config.toml
num_hidden_layers = 16
hidden_size = 192
num_attention_heads = 3
num_key_value_heads = 3
head_dim = 64
intermediate_size = 768
vocab_size = 6539
hidden_act = "tanh_gelu"
norm = "layernorm"
norm_place = "pre"
norm_eps = 1e-05
positions = "learned"
qk_norm = false
attn_scale = 0.125
bias = "all"
tie_word_embeddings = true
parallel_block = false
init = "normal"
init_std_qkv = 0.0223
init_std_o = 0.00394
init_std_up = 0.0223
init_std_down = 0.00394
optimizer = "muon_variant"
learning_rate = 0.0155
beta1 = 0.9
weight_decay = 0.016
lr_head = 0.00786
max_grad_norm = 2.0
warmup_steps = 200
schedule = "wsd"
decay_fraction = 0.342
decay_shape = "linear"
final_lr_fraction = 0.02
batch_tokens = 65536
max_seq_len = 1024
doc_mask = false
train_tokens = 314700000
max_steps = 4802
dataset = "wikipedia_en"
Each number is 128 + 32 x the weight over its row's rms, rounded and kept within 0 to 255. Layers, rows and columns count from 0. Numbers have three digits each. The size before them is the row's rms in percent of the matrix's.

# down: layer 10 MLP down (transposed), 768x192, rms 0.0546, rows 544-579, columns 0-191
# up: layer 10 MLP up, 768x192, rms 0.202, rows 545-580, columns 0-191
down544 101:168107139159118147104146186120131191178141206120157109149000073172098124112085117138133122188116155190119166128111144107134146153117103150109169128130155084174140151086151152109102156119120139196127104120140151123132112102115113135091122081062111109107141149094106120137121118138175167133100105140204162101119146169140095135135112072089161155150088103110077105083167066112061122145128131119148210129115112173095168139118131117098103100149137086113118138130144156161060107185134138086051198121127075126114155137113092137114115111158174173121163118132127142188137094155093131130
up545 103:161155168120111193167093135157151084057093141140111145151052075111162179140146146080160104078158081113195133149106142109157136121132137132137159109097177171155126186139119105132126160125178145051153146085110063157112124167166111117088159101125143130141149160101134083122095126105097076112117154059079161126118157146206140075123118183164090156120107122162088162148157147130133153208150107118183103107110152149106084126103125117127131190121063125140151116117149143086172140062128127180147077080144167104135183098110142092113138136154092126095098121065093096133188144119116151112
down545 096:139142129131132150119158120128152120146178109107116122172071127100127154125098138078165099178136156193167165156101099106100100151097124117125112120131120133130140081144127160193176124090124115165150122112147124151140100143110136076151090123068127088085071076107104089153111099083140112166179115096115096138147048172108105160123061040141142133100110128165141141079111129126091170097088120078169177130166147099101057102117128185158250137180157135088133151140149148138161108148078128141160165188117121131095165149147185094144138162090137115054132144128187137178115161157123120086
up546 105:145119082146102148081208114173095150086153140119163148132115112141119152117151139092139104120213102161136139156171114139112148121102065135078139151100070079156114132106134045159159121108133146100102110167104225152050097091156086129106186119190149186185142121109160119134121097106064123130120148108090080161077178114131151113169130147152150133102158116130094128124168068151117121141135146110092127149094161127183137098078120197162098069156140129163189134113172172099141120100103144148149107119126195128108128156113143124095128147058105132114129121180106102079132126157111054154
down546 099:144080116060138092130106072104099138141141095174163139170102131130088107135110143097097128186147107102104166114118155149083108127139099103161080112111156142112093118114134101210072097149182153149187112156147068131144115062134155119148072166152097140171150146089121124140127161132160083181140162137164188099135117145166135125081156080124129148089156095128155090139184095082207124073125135087130105113129086100147105090141175135175148093168075201175122129179060103132149118133090165137114149143034089161121164115128094104126097203136134148121120136118149132102193097162106119135
up547 111:089122102150206066125125130115102096158074144160102182111163116103100117140167134147163137158144067104147147116121137077121087109182090124100080153131061122170113106129149125114048162151081176134157100143166145164102122169142090162124153149159117129136121141155126121113162178122164109071194139122132078070147093083074089115126152135129171125153184105145138165155159131085133140167117138091109132102151109154166109137108126162171168121082123162139122150132098114117143115137206188073065130146149091072156152093165179163124209138156103149054090142115143133111090108110124047096
down547 112:113131118156160140074134119103127108170105103116105109151079061129120172113086101148123155101067108123162095163121195109132167068128163107162169172128168092086114122147133071096099100158150147165158100116138089154128115114133106204111128167115140186093112114106110098138140122171143082149140179095110117139156106152108107089141165064142065168162201070130167096106136148126098097075109127103141172101056152126080119110155113166144167146188120087126139131151089152148138162166068146129126158129193105146135154123086119149100085106123151156174162108193221084086149150160096176129
up548 086:154118144094118129080153117097161072162090112085116138104093104095110141158137189141140131122108146171117118092161087151175109138165172142131112124177136130126102111204088180150192142143125116114134103171132176129095085128136123143171097050156093082142170078133103121144108127136133084100118110140124089145096120163137128160118032119088143162147211126194138110195097125127120165100143132150066042126157129096074138123079099124156146088185086132144157121110166142131140112190148109139181130090174109143146099159167188153137125086120106195122084096134143169097108125198085095139
down548 096:128120091127106117155169151128159077117170095149154157101055124091087103139106122114107088078123153144162089113130179087093191178184096147051124108156204110106133127099077056119118130160152116172115121202179095080167123109163103110191159140120162095109132112158152118085114125153112110116069125121102190161141071138149088106084111137135120085192134110099119121113141112153168132080127153171163157107120103159168098060131061097122061128137140157138161104134136091134152149146144183155127096072133144214121171130183160147133134132136166174160155122138145115122147109133135143066
up549 108:110112106214055092078138145114116154130106130182142123138170050101074170127123163161160158112122129184155137117124118117148146098125107093149128095116079141107128139118122090198098150120081174096116074101090155127090167160189106111098155124139120153111109068145096069135123135198129148124108078117117113185126127181149113118121140125123159172100141175157159167184115134114153127116103135108087128108099093141152145122155067165145198143152144136168155130168110152132122089101140079128091157097214129158133113190133140099117116145130099099089233183111067130100148091132115092064
down549 104:133135151184167128032140092092139166116126133084121125155098082137145107144198138144163068168126135114153151140060108107145164138158141116139146128131144147118135144108086129122160150078099183111123117110070187113188127155133089133167119129095096129132058153128130140101127125165149117105183136121097111118144065077186140185128210108130161142127117114133153177110100071130210134085153108130109127171100075140082180157127084071142146150086142117098134085149095160118074092137111067120133127183175154128143097183111116093084134167150123063095172159064168148115119146173099130105
up550 113:104100131166146089155123142105148132101092095139186125175108131046128115112117127118143146139138161107111105125167144144142097141112172127183160110135066157130106090198127144113126111133182106119055187117081071156106156157155121122153145110102062125095135147202122116123080134072134152178111175113136181078122101155112166131145159090130121181119087117183156177123080102075082167156036128116129098123150167151162159151108166115150144108143074149084108151162094125103145180104076131167117121164117162138129167121105170187113153158184095155117133061074065081140121105083116149153
down550 107:151161151163123098082144135078075176090193146102170131105219166076096109116124131117128096157157185084126096143133125107136109131201174160142167076101087121119095124154160181153097143131155128123085097129162039097147065124132168126078158203131115131094145066156138160125076180110149142099097159173137124081168116111104122114145091155109115137129170118136175146135121155136073141130133103132131093122177165115101104113143157117117156147088134202099086134052122123110154140038062093132150205121122113102118160143120166122130148149130121156139161097152133150157157082085095127133
up551 100:133123155164128161126172160121145136179115107132115110138177153122101139105130111098134156108164144127203146106099157162111146080164117130166155075068103099139175146149188141132099170162151109144089103155079092116190091099197147049121172126178142135151102162104131157096138079167148230107084071114062157085141143118093100129127066196156198136103087131080180142098119177131120134106109093069151139100093126053165103152167116144189141115060123116120121119093126153133112117108143127138132108127109147086107137141138123169100154129103110081159099051107120092111134153091153151128
down551 097:079110137096152121152153102164159099131135076094085112093180169161104164071141126172129143129134145124123108125098073092121157169115112098125127120176112122076084125094098100093133120123131119103111109157128140151112117163031176180159133147111145158103106134135115132085133199135077139124179149154087125092105161095108159123138112183105118196156147149174132067123125102079106139157139147150174160175169105127191130087090155183089169160126184114147117095129135108136171175120168114165091096101065134169138121122117164148061108120206057211075114168060112122108155123134129151112
up552 090:188083105121162112129095124180095097153087087113144178113085166159166170107125130173095145168111096110096087137151104099121134099125106086120096127107163087135153139136128120176114162133169122161123141164110150120085187172124111154186113149123160112161126186147115140133108135164119101150121066177067148070080143162152115176182146157068065111153151122188151135122122099070150140133143161125161147143095152155137073119151169190143093179126121174105110149104074105133100072110136111132160179103122132080163165124103147108077174092187138013148078139110087117166142158117114103086
down552 092:052143132144161089126079075096089147125168146180177064102143179155078107150157139145065112151170176149139142184091172141106139128159146121115125103116102120158120153090127079091137066088108091095204109098108133148122122151101134095112169134185088179119114121131145094104154104143130165091117145107172152121156121093105107082167140178136106099180123094164197106154138149124168086169092082147120073148133106176105112147152086092105135112123193118145103133106111176155108161160182174056033168143128135144159112125112108121102154151113105151077134155183192107138156134116092118121
up553 118:096098161143080061177099086087085141112122123122151131153124127073145131138131121106121102182148115165128155112178131120074150160118158115133139078080177144114124138131087104147123134156163174194123132134126121098180161095096156124117163074139092166132124160099193180146138137130135134094105125082136077139134102078060113212148069105153134148080102143079154162151130131122103144147136104120123171143061059152177129124158174131080190182073069147121138168132084136128122137086162104134115179155171153128127110114100094161079103129127149184166133143085124150048154066173162163162
down553 116:182125159130106130128117162112131142150065088132108159094149079119064151157147152123091124130081129166177104138062129117143172169159136152117200093104129105111139112094140118111123104182120202069120125111154092075113161114170105119157183152097147160111136099142135119165191073097164155113133141193139151175162154148158091103169136151132143113146136046150137094062173091056125136060123106117154089068146169137134058052156188145169162160173120106110108129126146114126080129084076135112105130139114114111103108140088130142128150098145173184178101125074099149105182120138135121110
up554 098:113121125133165161103101105163127141077107095126135159164194121131144154140167178106097079136157197118161067132094113126134182050152094137151145089099145151180135116103151135136116044169111176118114140120137137091108098120131176112186115149159145169128161165168193167120088156095141170093084139048075165129075101166151155158113139055086107098161093122095110097135144132123147116134067193122166082102140130129134116183124123091092176148165126092118149087098136073147164151109106126169143065123156148109171124172097112091074069116164120115155094105140118132075151104167106162150
down554 096:083094148111160104146056123108130099128092166093147179149099057112123088061184094140117158132116125144128084093102172136202148089119172058137119175087102129131100115074105163163124137184088195201193132105129124140123074118101089137132095123119180115142173145134152136110071158164138107117091170156147169164151162127099114128049108121112148154145129137144072193091107097114118143137099168096089058123135164134127078130078131163108121140130139100106156178131137095098156199147133139127127142161174095117137182186132136131167108089090111156120162079142137116149156108174084141163
up555 095:115110140081190110196126072096107088115090128162120175099046156066142055160141125129157134110091156166119120175046105063162142169155146120157097101132143087128140154111150159161157079152107140139146132091107136125121136108090140115111130116156110143128149175184167159158182124097105107151130132105086182182112124161131120135138157108169068173150112100100124073111108115057140155136104170114145105096149145180089086172041113097144125188136097130186202081169127164133075116113115180132137090152152145089157123161106153114177096141149086077155149130156121150127104134106121169142
down555 093:154143132138072121111146140172142106182139173156157160118184163146137123118139129079098099164129187148131169177119120108129116111141127118105186143094059137124189147134183116078166159103153092119139138149143143080175053150159154074186159147077132130105063145160136121169196212107107169120150072143115139109101118142144066189108156124146151121148183112157116093053155105113148121130105191108103148057111134136104111105104101082132105144119162127086066105110108136100119100135129063111098148104121129174149101109129138127098141094046152124141111100089112080122116160135210139172
up556 101:160097130077154100079124146103182046191062120113177103173085056088121139157164110135161178152099126128100174129157126143134114133103146152093164105161132127146126130171128142060096088127129094122149114163147123138173124162143146172098164113145095162140095108052150136068125148138198140169163124121142133087050121088079138165139110115155180127148104129042104083124162154114084193115105117136170182141179111107084111136146120101169159164168124096115116124177124104089110086135142130166159163117183098171164086111101159106128135141175153139122117134129144096086154131129130040099
down556 101:132156149171170126118100136113059140116124149154131133141020120107092144096128107141177108217151099150136133130086174127135185187174097160110115127133110110171151150098161118141101145149135074152123156154157142133126189113182114164116162126114155138167110088091093126161138085113142116103159111136127165142139091123137163128106095157101107153143119091121059083099145144174121119087134162180099163093139091127166116116054155103096109118170118109132137139108120157153088138146208148112059218137193078127086117090121093109044128119136091142144094170127134163106102056201109131098
up557 110:108107151128134074113100141124141088152069095080127154093178144139143168059167171190121029160132098151136132161097110194152123072165153094127149128103106177141110138198054122080108113129097131148168126057135151124165172117155127129121121128115118120140084116172167124136136107110117149114107122082096126123164158134123128121124151099145161135130119102159159104108106160097109134158114195087075136161212139123071184114140140201098123137090184142161176079124120182099116110095117220100088123098169132162143131138159091089141118060169161102126118154173150122144106112078125132091
down557 121:111166129188134074108133144132138111152150077130158088096176088153135113111158143094050044132070144195085088096100096170078090114196090110123117179071185103123149154154109079142114140098069189152092098112148153088158097134155038114128122131136148093131105173135187136148116098131119140111180120162169175100177182145132127105148130129152077119169111083109121134090128135169113165173119151092101190148104142119124103180156090113123129103130137139119128178172129076115131104106097121139103131144108171184112174148155137093147122186129110101176186112157092068115165135136104126134
up558 103:166142226097097149150163115094198103108112097171159152187068172111163142074174120075120148121163130129115126179109126157126099061108155146075149095117115132144122101119124096128058128141113140120166163180122207131140111205125059119117180128097140139167135111116143151074156153123119169094167127112092148094151145066075140125172171155083160101149119144126099121127149174162108053128180101054060101117157116164133132131089184156090128133136168119157099108145114136139111101083157126108194155129104143129074154104133088118081114106186157143163120119082125139112147141120143095122
down558 090:105120167109126154099082189116154158141097188115116190114045127108151164086125114100101120170090089096112151137099155156162104121118152121150150142121097129122126167112108162146114135099110140159150113120083065133134134077185174125140114076119113109062100164096180136155088132125126049180087131089176144126118160157115129125157162122073080154141102123128128165146138160061194181069131101126206132172162140080127130041188086119121143080161133153108155135106111148152127178134143143157126148103130140105135169167103126168163152068032134149093128154157172129071107153113100125130
up559 095:120127087204110084155154173180108083117130139102107134161098101137086138099139161121192170149052155153114178106121053155150162138116082139145089159145156144170161104173118141189138144136154113085170150125159166140080144127060148088069155176130075138127143178150164108200097154165119125114112081178065127112110127181094110149110145131089152119113133088124073044091097160072126164120095138120158082080173068105172163180122137155174136111099100171123147156158102096093132117174134158162167131147130126127095146146080112163099159100139114121092145097130091111101100096119123150107
down559 090:142112145122076160185156118124139180082148162147108135166105136187118163097159161116031169164093099180133127108113117161174099093091090168157128172153110116142050108106197154139140188114111214089141134057098115132151103124102109099150141118116130060170108162147170093108086139063102120164127132186152125076154122115068130126148169127080121095132123120170110140110120095131131135136135078100088124117193117146207152110114152101107097173150137167182143118149087118085112142149181142103094105115135132115190158052147130142158091155167133129126152142097132116179107127161091099102
up560 094:169139123137153180133096180067167145085073122126073098187159154094164135069120138110125123061133120165112142117095128138104098127117132161120137159094125102102122100103129164126141081103125110123097099148164165189117132093195122115084180118112076048052156150126146129131191161133143111157175126109116051080149131152145114128143106153184056174101131128168112142172086176102101117127138136101122159146146106115135133126117094126192149150140109106135186113092161146107157147144089153114132180209057104114117124135065153127172117173069170093112157066121120146155174124115128173078
down560 096:115144107041170144164127182194072126107097128116164135145128143080086156151107120160154134105133127148152096098053166177129156145120086132124144085135126115098069140144134082156075246132144168195137126157129116146110101145235105135054135100120156112065127109142156154181087111142068115162183127137116061143121153116116153113092161123148133123163100130224146128063153115084132112115155149122186126169093097136159139161178149094154134157140081074136080142131142118119092127114124091087143157128109126135136132129143136144117119130185150110066136084130121118080122114147128108108
up561 103:069121097156105143140111134174188078121164101102183169139156134123077124122167124201126116104117163148134137149122149059183188117167098126103075115098123113105107128149141173160082103079120157087157092146171141125125113150077157094145094073147098197097128139135100116127121111099195137073123183140124135087144096111084169060161108092173100139144112146126121142165125170133092153105089133150107137159147130154128134081118147122073139138168142131128135087092121129116088128091100140114136159120172089124178220202174072152146192157052140118128116183120130148127157058101113130071
down561 100:099135137103107166116158108113104176132197091123136090146135150148118161126123050183155131161096128165123104044149139089099098148109106155183116096145129149113147102187103162153136105181108128082099151089142197086131142062109128166125114088165183063146129086180104192146104106119095083107123128119120150089113154135164074126048159158192105135135109098136151163175146150143071156165133123150093163143142075134156171139163140123119118098155091139176163114161072120120097173146132119157113151115117140146132154127132128143134118167131124122158145053135124153119091087036068107042
up562 102:091112145155071114113093159154159159133136161132128087127149120164139111068098171085109097110139109170079153175138110125149087126125149162101131170118134124109046139079066092184119174087145136045150062114095144147172151154120176115126197138047098134125118166133183142138164162097168167133128173112129131136177184114130071172099116186116133137104136114129147151124082159101133135147189124124099169162166118180165162149139128116124111176193075180099138111184124112111081134062119094086097118155148080122169064115115080167094098093124130143134124150107141142085138107097086142100
down562 104:101175141092087181183056118143196153135088105128126124081204134150075130184119078064108141146088138155186129174127108086104167106194100141087161124113115145073098055109096136121169084152088111066116135137140137093134154139179085117141055121162086104153122140134175107103092102144116102105162176165086109116207162196135130167193138090160075099131108110152104137124128173139134096102173151151107123110096139130075138133145122150146097111101153146156132136094112116105150089143114142150062136125163123126131101180160111180134093093106169117106170133187158159124130145094165133105
up563 105:162122080066124159174130166135094109188134032151116168119128151094142094101118147164151150146129138119202134101147083155099165133145133161181126163132150181131084113172130131082127052180109145112166125119164138132099137115106134193187130097140171098125148063164134163189094155153115172180137152081081168117104138117130149118154109151156126118099136165094146111126107143130107156126095114095107124102146097086112129169127113078101121123127143089083107060187121092116080171116097130081104107133105212066115104154177170177176133159075176143113106092098134050125119113136101117162
down563 113:175206097070125081170101128069134153159143125086169066118132156120082171092112182148124092106182097111173094163117102128178147099103075125086131114094128119152170171159147121121113059115098184166173105151145143081124095124115125129177140166099100131149103146154133100082123113099109158120116126127113200168156068125082152103187172125105123124129150104155113168083152190086107081089082127123096089178148130175097091133152099138083166168159076134108105124126139081140130145142095129109188114120200143084144078147082148132129193099112111149120129127184127151108143143187138143073
up564 096:113178071133073103129119169136135146131155151143148176121138135071102125086185129114144090101137159089187117087122131132120115091121061140125151133155093076120154129132106078099124121093116165168135082135179117100150057148064155166148148152142177103105145133067142150144149137117143133107107135109112074061130094075105130130227123156098122128117146108130117194108164160099118188068130132155151111147099085138130104130115146179102089116131146177159105129072131159061161180138192136131121123103167146102101127183121137098179103184148165098127172054168082134126154172123127179056
down564 099:108118122120181094120179093128156126108140152129083100088108145146200067133144160120092172143074193093140198071102147155128067157156109126128144128085149177143137175122080141133164195169204153097127145135078129113139142099152140133113118177169110136116087109119135103127120125112131137123159131129143110137142157061187179144089104135118138120083108126119140132085136152115113066148134121115092078078110147160178202170140145116150103127081131099195130120163158110122171148084097082125087120140071211087087101080129119147104118131086139106086106137209090108125100119073182151173
up565 099:173145126092099166092138197113135145105150155157165183116113152053136127127122136167126108135083128108140070106155179184164125175099158142102184157133150178034163139103074082122080139131117132081111106114113132129116140135133112097117187125138094156083115116076110134089082147090091163080149118182119066060183137171112073107179124119128159160141147119154115131085145097125151126129045151110115125137113227120115120183089168118145134142133171155110147107141142161125152149132154192150168101151141157126108125126105043170149125166078081152166122100119072129108138106150089110102
down565 093:203105128141088075137143141103115153121114199151137038146124124154156119105103180104133097155142117130134203067193142125068196132062078032136120135160160141097105121142106125111089134186165089102115111187106105145139122117081141132150158130134143147124148145142158148114084085080138078117168098071153158086073150135071097106105104066173155081125147136111134110111051099133151153121152118119145157108143127133124115139165127125156185124093155179128209142093152099130164125140134148156121159152123101119101137060112090144126222126165100115127111115129146104125138174172151130113
up566 107:159116137175094081114114097197095154114093180145136139154148153152111134068149133114173080123158130122098143079169155157130202122167100172070121155136092138148106176118125114165119098146123099148085109155081125126151060136134172147135092127122178140143125084107128152189118171085115097081097145158128119125107097176132046093115125141108141095115156132131077128159108100128140187094110158181164152137104180153078125135137108091097133150072192100179097072129146098160119137126123115133154138188135147176070092185096123140106049181146057138141137106090090177106157114097105121201
down566 102:148161117141145137098177100128159096118089106167134165090072110075163141110189087125090135172146167135089174093095150132082096180074136111207089071084145119182146137104162131152094124098106174104172125155109130126110137139165162144119131106099124106115196060137115147143155122148148173113082095113149131112144141127152135105126153152128152105133185104170068107137072083101100116130123185129077121144108138186101122138085136164063136136143218136143148072162168166065206160101077107115109157137130123153157184115078116141152151125156050161151116133086159128104087131131081124097
up567 104:096156158098122101178154168107159129100079183132099134104095102089112150082157137109168183123139121109077141159131141088093176120109106169082181102123106096138170117136155106171110150172131111137153103165117131118154185140134119120131149121081108097168103111119088210128066136125166114108143143126158109101134069126122081138070131113193115188117097134095150126179081143148089146115164150193099103062117163138137171129148108151138115185121155109065086115089079160122069100101118136161173154164130136166136158168165116103014115115116165112187150097132123144177152135176115050103
down567 092:108121113140199160106140121112079104117098124154154151130043176130140115163064153076062125117189137111127134145089132186175153141130114153151162165082114116145118131130104113166080047124117142115167054093174053108194149153172153134118143118183088104150102152165161129176128139157122181172081157131175117146075134132143169102190133094085155151126161101146139117103157143130184072114148133077109130096109067074080164062098108109143151095115112127111203126182132111098185087148128150085145140122154129130114106171079117127118138164163130140140113142140124139080132116071133113109
up568 091:125138218088119087126119141163098109110117096141172217117120162078104131159136134172153139093106149080143111066136130136144194130115128108144107112149119120127096143051101167145081098110155094117133095193143093139141153102070219134147143154171157155066090160150099180153144137130151116091141131091147128106132100079196099127081145127095081116083127143125116117120136136168103092102135163119139154141145122126150138255162105151128126136179146141171127117122097096129124072092167118178173126112133129106139062127118099117076126148098069131087117134185124167150128124167127138058
down568 087:138103031102105133158110089055104132106162188085137110111156189182051127152100149056129097117179201216128163145165064099107151150155118112111164129096141129158151101164123103153141173117114114120133170159134092175134144154125116171127135133138081140178092133157143138048146104134146173127131141119107146096091101133075121135150094099127133199148064134124160111094104172166097129092168106159140085184118149136102152103155138108089080096115163105105139185131114092121135131121121055135157094131125134152057125123161119158103134149103167121150080144171173156067137126113091159126
up569 096:109158169068107118098089158173112071080164133163129152158088136090166095141128094090147144128127081139112129140100212164137123152107146095182110100091122098121118122107149083124123122113157119178137130122042136121124163177111147121145122160161140109105091131168194101083183135110108059189128129140153144095136124183109122169149123093198163113146155088131154090104121093121133095116120143140124113090143144203074139124161121158137134148174152077100163095144112059112112194090140076093183174112132136118193104177138217051089168152091135108134105116122140129140086117089089135157
down569 103:132135132062142148147149125125107173131124182172106130082156165170165131137107110146192111166157068174163190157149126135197161156168123102128069136068142101117162103099059187151121174157144142095207131173137105129074084128095173099075112106153117110135151128136140094134137180120104142124140080083130134173109140099121156179136052157130146121117143118095091189153106152092152059103126096130137093129123109145129146126175117128165132203147117122117076125123127116132121143173053158080142093152116122089120171096106188148097104106063127126079105167159090141077145133059099144131
up570 097:096129165152174141186120127057136161135136085082156087144190141100042076088103091155127157137137112144153159167176129180092116125115117080076116184083124125175118137091176117125106133208103099114108149123127144214132167166077114162106116179123127113163084088085119131173151145176072108174157090128124183167144077129145103188137142116140168120167126138112191103120177084143121080150114062152131126113094112151161094145102124168138126148098148106087083122139077093133041100153168131110140133135160142121139151104130111111055152128095151116178147116155137136125132097122068133133
down570 093:134159117135125124051131146183130098126109166158121148122117080182149134158094158082104105154072136127137133150075137082158146071135159116162159131165201135142139066104070078109135167056191161106146124095104140109112133165190155102158151102079090087121151160102129134094122066177161099185112141145107132019105108154162134167163154136100118131144146100177125147166095146095154161084105111157138155131106151162135160116141160119101134110140126150180153082131114102119147154146077161122141055145114181130095164053130132143131129117134088118165103073067142157140205073112119144108
up571 101:122175114121145182147145111140087089131154147107159194104067194108081169098120091146175131153166086227054170105153112136152125110123134151167141121102104121131134154103151134150142102188086120187129146137096127071141112124142135127075118135092079097137113101189115070057180102166119122103135138187100131083137077118151133130111148141127126136198150153137112157133133152138077124075071152148101158152093051127136120126144145168118112122120109070193124154141127102174140095169160131121121194097094079156155117163151192127149083136120099107125104118168127138117191120077126060098
down571 101:130094141052094125135102116145160192079114092156109104179148072159127115183173157149132182050127172101150082121118122143049142114126108147121079138143136167117124119124037143115175100142086095082174120114162126180156151095151095150132100110118216095126154138137146168182063121163123087118142116156143152165187167120073118131154106043112126137125158172069068108107097144193146122183131133143128136137141141119071147096128118121116148104124167096120137112145117137113182148148110140107158155093103178157126164071055156124108133146119111091165123151089164158164100114145099166109
up572 090:142175107130122117139136123144116109145138084172122136168114116143168117075078167155087120157162102098085084124172147091135114141087133133143163104064147094090155133135156162162149195126118139159117149148124100146092130160106079133155103117158184101099102073111166075143182109094106083190094194132141094133112211141128112108150155071135115150080219092089153131140120191126097121090056145183072146138127144148126130099141183138108124139163155149121111114107103140121172109102083136117143098180134112141173165163132135141211084124053132176170105087127120126144114108075039141143
down572 097:121116123051119080153171148130129178150127196132160053152071076116076145193134080154153078127090151142157131092160111189119170087133107138122123075161128132107143078170124187124157152102053126145137087150135155191097095118161126142106093131141151161135113132139050099191187124084202086143093115159132090137127112144040175148117083085123118143134089141109147094186152103131151120122074108115120114152126120116113141181118101110126139146165128073142125136087153156108118115172138113138137137184127183133122184133147154118141103091074067098145116149134124151144158121184068159116
up573 106:113133115141166193141138115111149136172114156121111083079144158118100189172149146172088162180080135134081106122108082153143122075088120127140138082146122151169124088076164132133084073116127118133027102168194135163149101162125152156139146122108115081143045221134169172121094170102094135087151088122150113102128092090156154119140141110186129191091105139167091145154136142104144140132081088051106093169119148157152145117071134151134085173106164132156092163128182113093138138178150164099122156090143164102143072116128131147120150088169122131169090124078079114150119117120092100171
down573 105:089117175200136117109093142213084120213130086108146124131147100158065163134141156144140106115155161137153120093133114112135136129170099079082032143161147145118148130137110149080181127141113126157158128171096091142160128133192129116115122109119158123056105115152112175109142175152151146095104122113118112158134155128159107092146127114068131140137130118114113107192132120161095142206154083116122123092066134111174161162175155190098138160139148053072131146170078161076140109113122150085112117151139151091067148144145136169121183123110031095097098162130121162063132147118122083135
up574 096:090138157117118092101102105132093148133089139216099145129185095114172103155145141106060131202106142147151176088119113199163087086119107111110184185117185120109120100110140109122128131116121089143145119165177161179108110162128039105171166171107086072136124063177178091124112159147147138064126105071122140147109177148150094112061177129122123133153124128148123111144117163156140178108159149134094126176104125187134140117147135095120085143104076116118137134129097052092082117178120169056158167075126101157165077138080121104131109118145135097132138107135079137135110155164183145132
down574 095:137163026192072200101114123113144120102156153126081084100150144131133166084135105122109130129178132133099176111130184145069101077154130095147105079103116121114046099125160103179136136169121131100130109165049117072162126149081101164140151079114129089109171177143142118126100137124121095103127100155169123178124178161151135124138135187193110127158117124110160161158127129072159129092066118136211135203115083126178134130157152130181147115163147119098045096103116148104132101126178140181127113161126113108128146169143192123125121151145121087146112086155101126123111086143140075123
up575 093:120127122106141165188094122155141086153087081093100119135102148156153122150130099119168089110164109117111085127095167113156159144166141094140104109176098159130136147113067151173168092121120147148053092151109039120149128155085137131125115144128116187153174122144157104092121137161126126171144171082200128126131136152096142174137122166048099031118141180154150100189116051109146164178116118114122186139114174171120148134084083142171109093107135116165078206144093129043146091117136149153179091132130130104088107160116122087130187124138165090148152106129096097092110096138153107100
down575 097:185127072122120138194130128081139089176046158155139116130122110113119145120134153170088177101130095161116132138114101135107115146108086151164138112154168128212144098105114122106178123086111064129180119118171087135104139086133152165176234108136124091115131138053085158104141118130191144123128125139082145145098176120105134165141114143110117132223110215149131139153118062132094090134169127168158112144118152090159156138115177115112096119127072106123172130104097169105114149108137107117146138062116137148113088075146114111114164075138072079074135125171117176128097154098131199127
up576 099:106146107179094147149073102127127147135144077113156120138166146112175154168164176129169209152041129158088072159089122169136143121127128153090195178108109123181084104116074054085136112130063126153107134139142176072103162115102097098140161126168097138136160107147143154074128089099121122146152164068146135129145154140146044076120107106133142103155160151095167140157176113112139088175087113130176139118095184085154135063122121137167139122148178109134121121148114095145164149140084119116148131102151192102128151069148138077138171143103116164081104085193135081102137150131100080157
down576 095:175087134140133127087183150119130116137140109110137118095064183117091113118189123145108179107105155090122085120163120168087110136133166147198164158213162117055124181111133134150133082081140111116124086131119180118164144154129121124090135133119172107073131108148152130116160179110167172129133159134165134118111118085083098173158105160173094119156165129143119125146107153193128128124152053129181102071149097067144157104072129119108120093119116149101102097121149145076130148102193054161172162202094092087134129128157128128120061099137090146118130149159038083145184133137091152120
up577 099:175165193123069146146110159160135162080030113144175118109100135129089134183143157179095126120094122109085123088091139153126145099122137133159141126124174143103177137128149123084106138117134202111132148103191116105147132171142114151068166112117094125145172049099131108107123114149131109163094148155125086123097163128164122066195079137160121153195168142161062139129201126142134157142134130071105098143119091102148092101148076101181144130108075131145151170145153125141125108135073028130071113120069143102109156103174103166157098094154166102113124154177106135141152086163144108162
down577 095:162168137119078115100130086126183137115104113127130108115091112126096150141138132118119126076090112146115135150139145159170199069082130166088103077101134121180137123201145154076111209107138144061099162043105182148139118140141126135111123103173117161098160059106140128082130108134095165155130117092119171181098135092129109176129093117138145125124151117090084103123163117140145121116085110112140120148133123106155135129144101182107171059128130099153132161158118161131193156073119223158113123114188117177098131100209113100135069162144194147111159136168095108175080064100110157157
up578 102:151119210100135145123125080131133090086130074112138135130098149117150143158127173149149105130128049065142144136108079138099098104088164094102165164104139152197134083151145163095125107129162152174161068113112124158126104128164115142167075109131123183082137085146132138129137136124137134141151167163133136145067175120121122076150154170107098097151108176105163086126104172113105184113084144160160093112097165148128173108077096098141198167150111091089155135185106108152129121146125081141124110098190171120148081133100089098064109128162064218142198114163090161111108123047139104123
down578 091:099137152206126135179121136138089083120125117118100106158109083156093163173133148087086151153168132129170101061101092142134139119137137155095125166159188116093076143137094164099105102123103160089210145133157162129172097080097161172107137117067142135146143187106145148172150121112130219117117128108143164105159175119094120145151163116122120132140165060129116112116104119103089155145103139121138044179115161120119131041158116121103121130142142159109175118164150122060113127102120142155172165079152076091199170181086124113163149151119150107115093116045117181117121104103080156081
up579 094:137184183170130086087062149120118128134134109160204125123125111127124154155090157160119164103088108200088140111081112130180094128170129132110151086123094128192074087138167147140132131122140095101113112127093124127127123136116142080122165165144149083125124142103130141190173185104112125161108103098112143083150137147138087140117107081166136118142088094128196107118070156146205175189146120080128107145141110185150104126089187092163165149098132139100191089097152086053146099073100148155137119112132186094114093097115149079153170133148074123110124106225181126117124181109110097142
down579 095:168136184138124102120113140112133119079087149130148165148114158108082089129124104154120128145164133118116127189162159095156123077106098121104097122107087162167109155088141167109184125139151073138120097134221151167159091108102115125131116093119111135161128140188119145128130117124139112096200165139109165232194186097103173098185103043127087140158127116091132075136115125163123128070118071111073110140114107084177119132162092125059115197183123105103121119135125147101121144122137124082179199125128151161140133117079139142082131125085110169146099142094225129130132132112066143116
up580 099:117169178101109113120139152162175130125105146147100148177063123119119116108097149133116110074098116115160163091112126147121151108135154150102133123144133101175204118123122092172194116144195132147148169117184134136161123111127133125138129179101114148105115134135137167069113145094098072106123156137099069163066154161095081104106116072131088134143169125118122140178116120082109191143099121076092100135150169102125154152156150118123185192155054199200144080142094108134113114145103114038059136172141142160181155133123169089131060145095126118111105101160084125125181121099141208097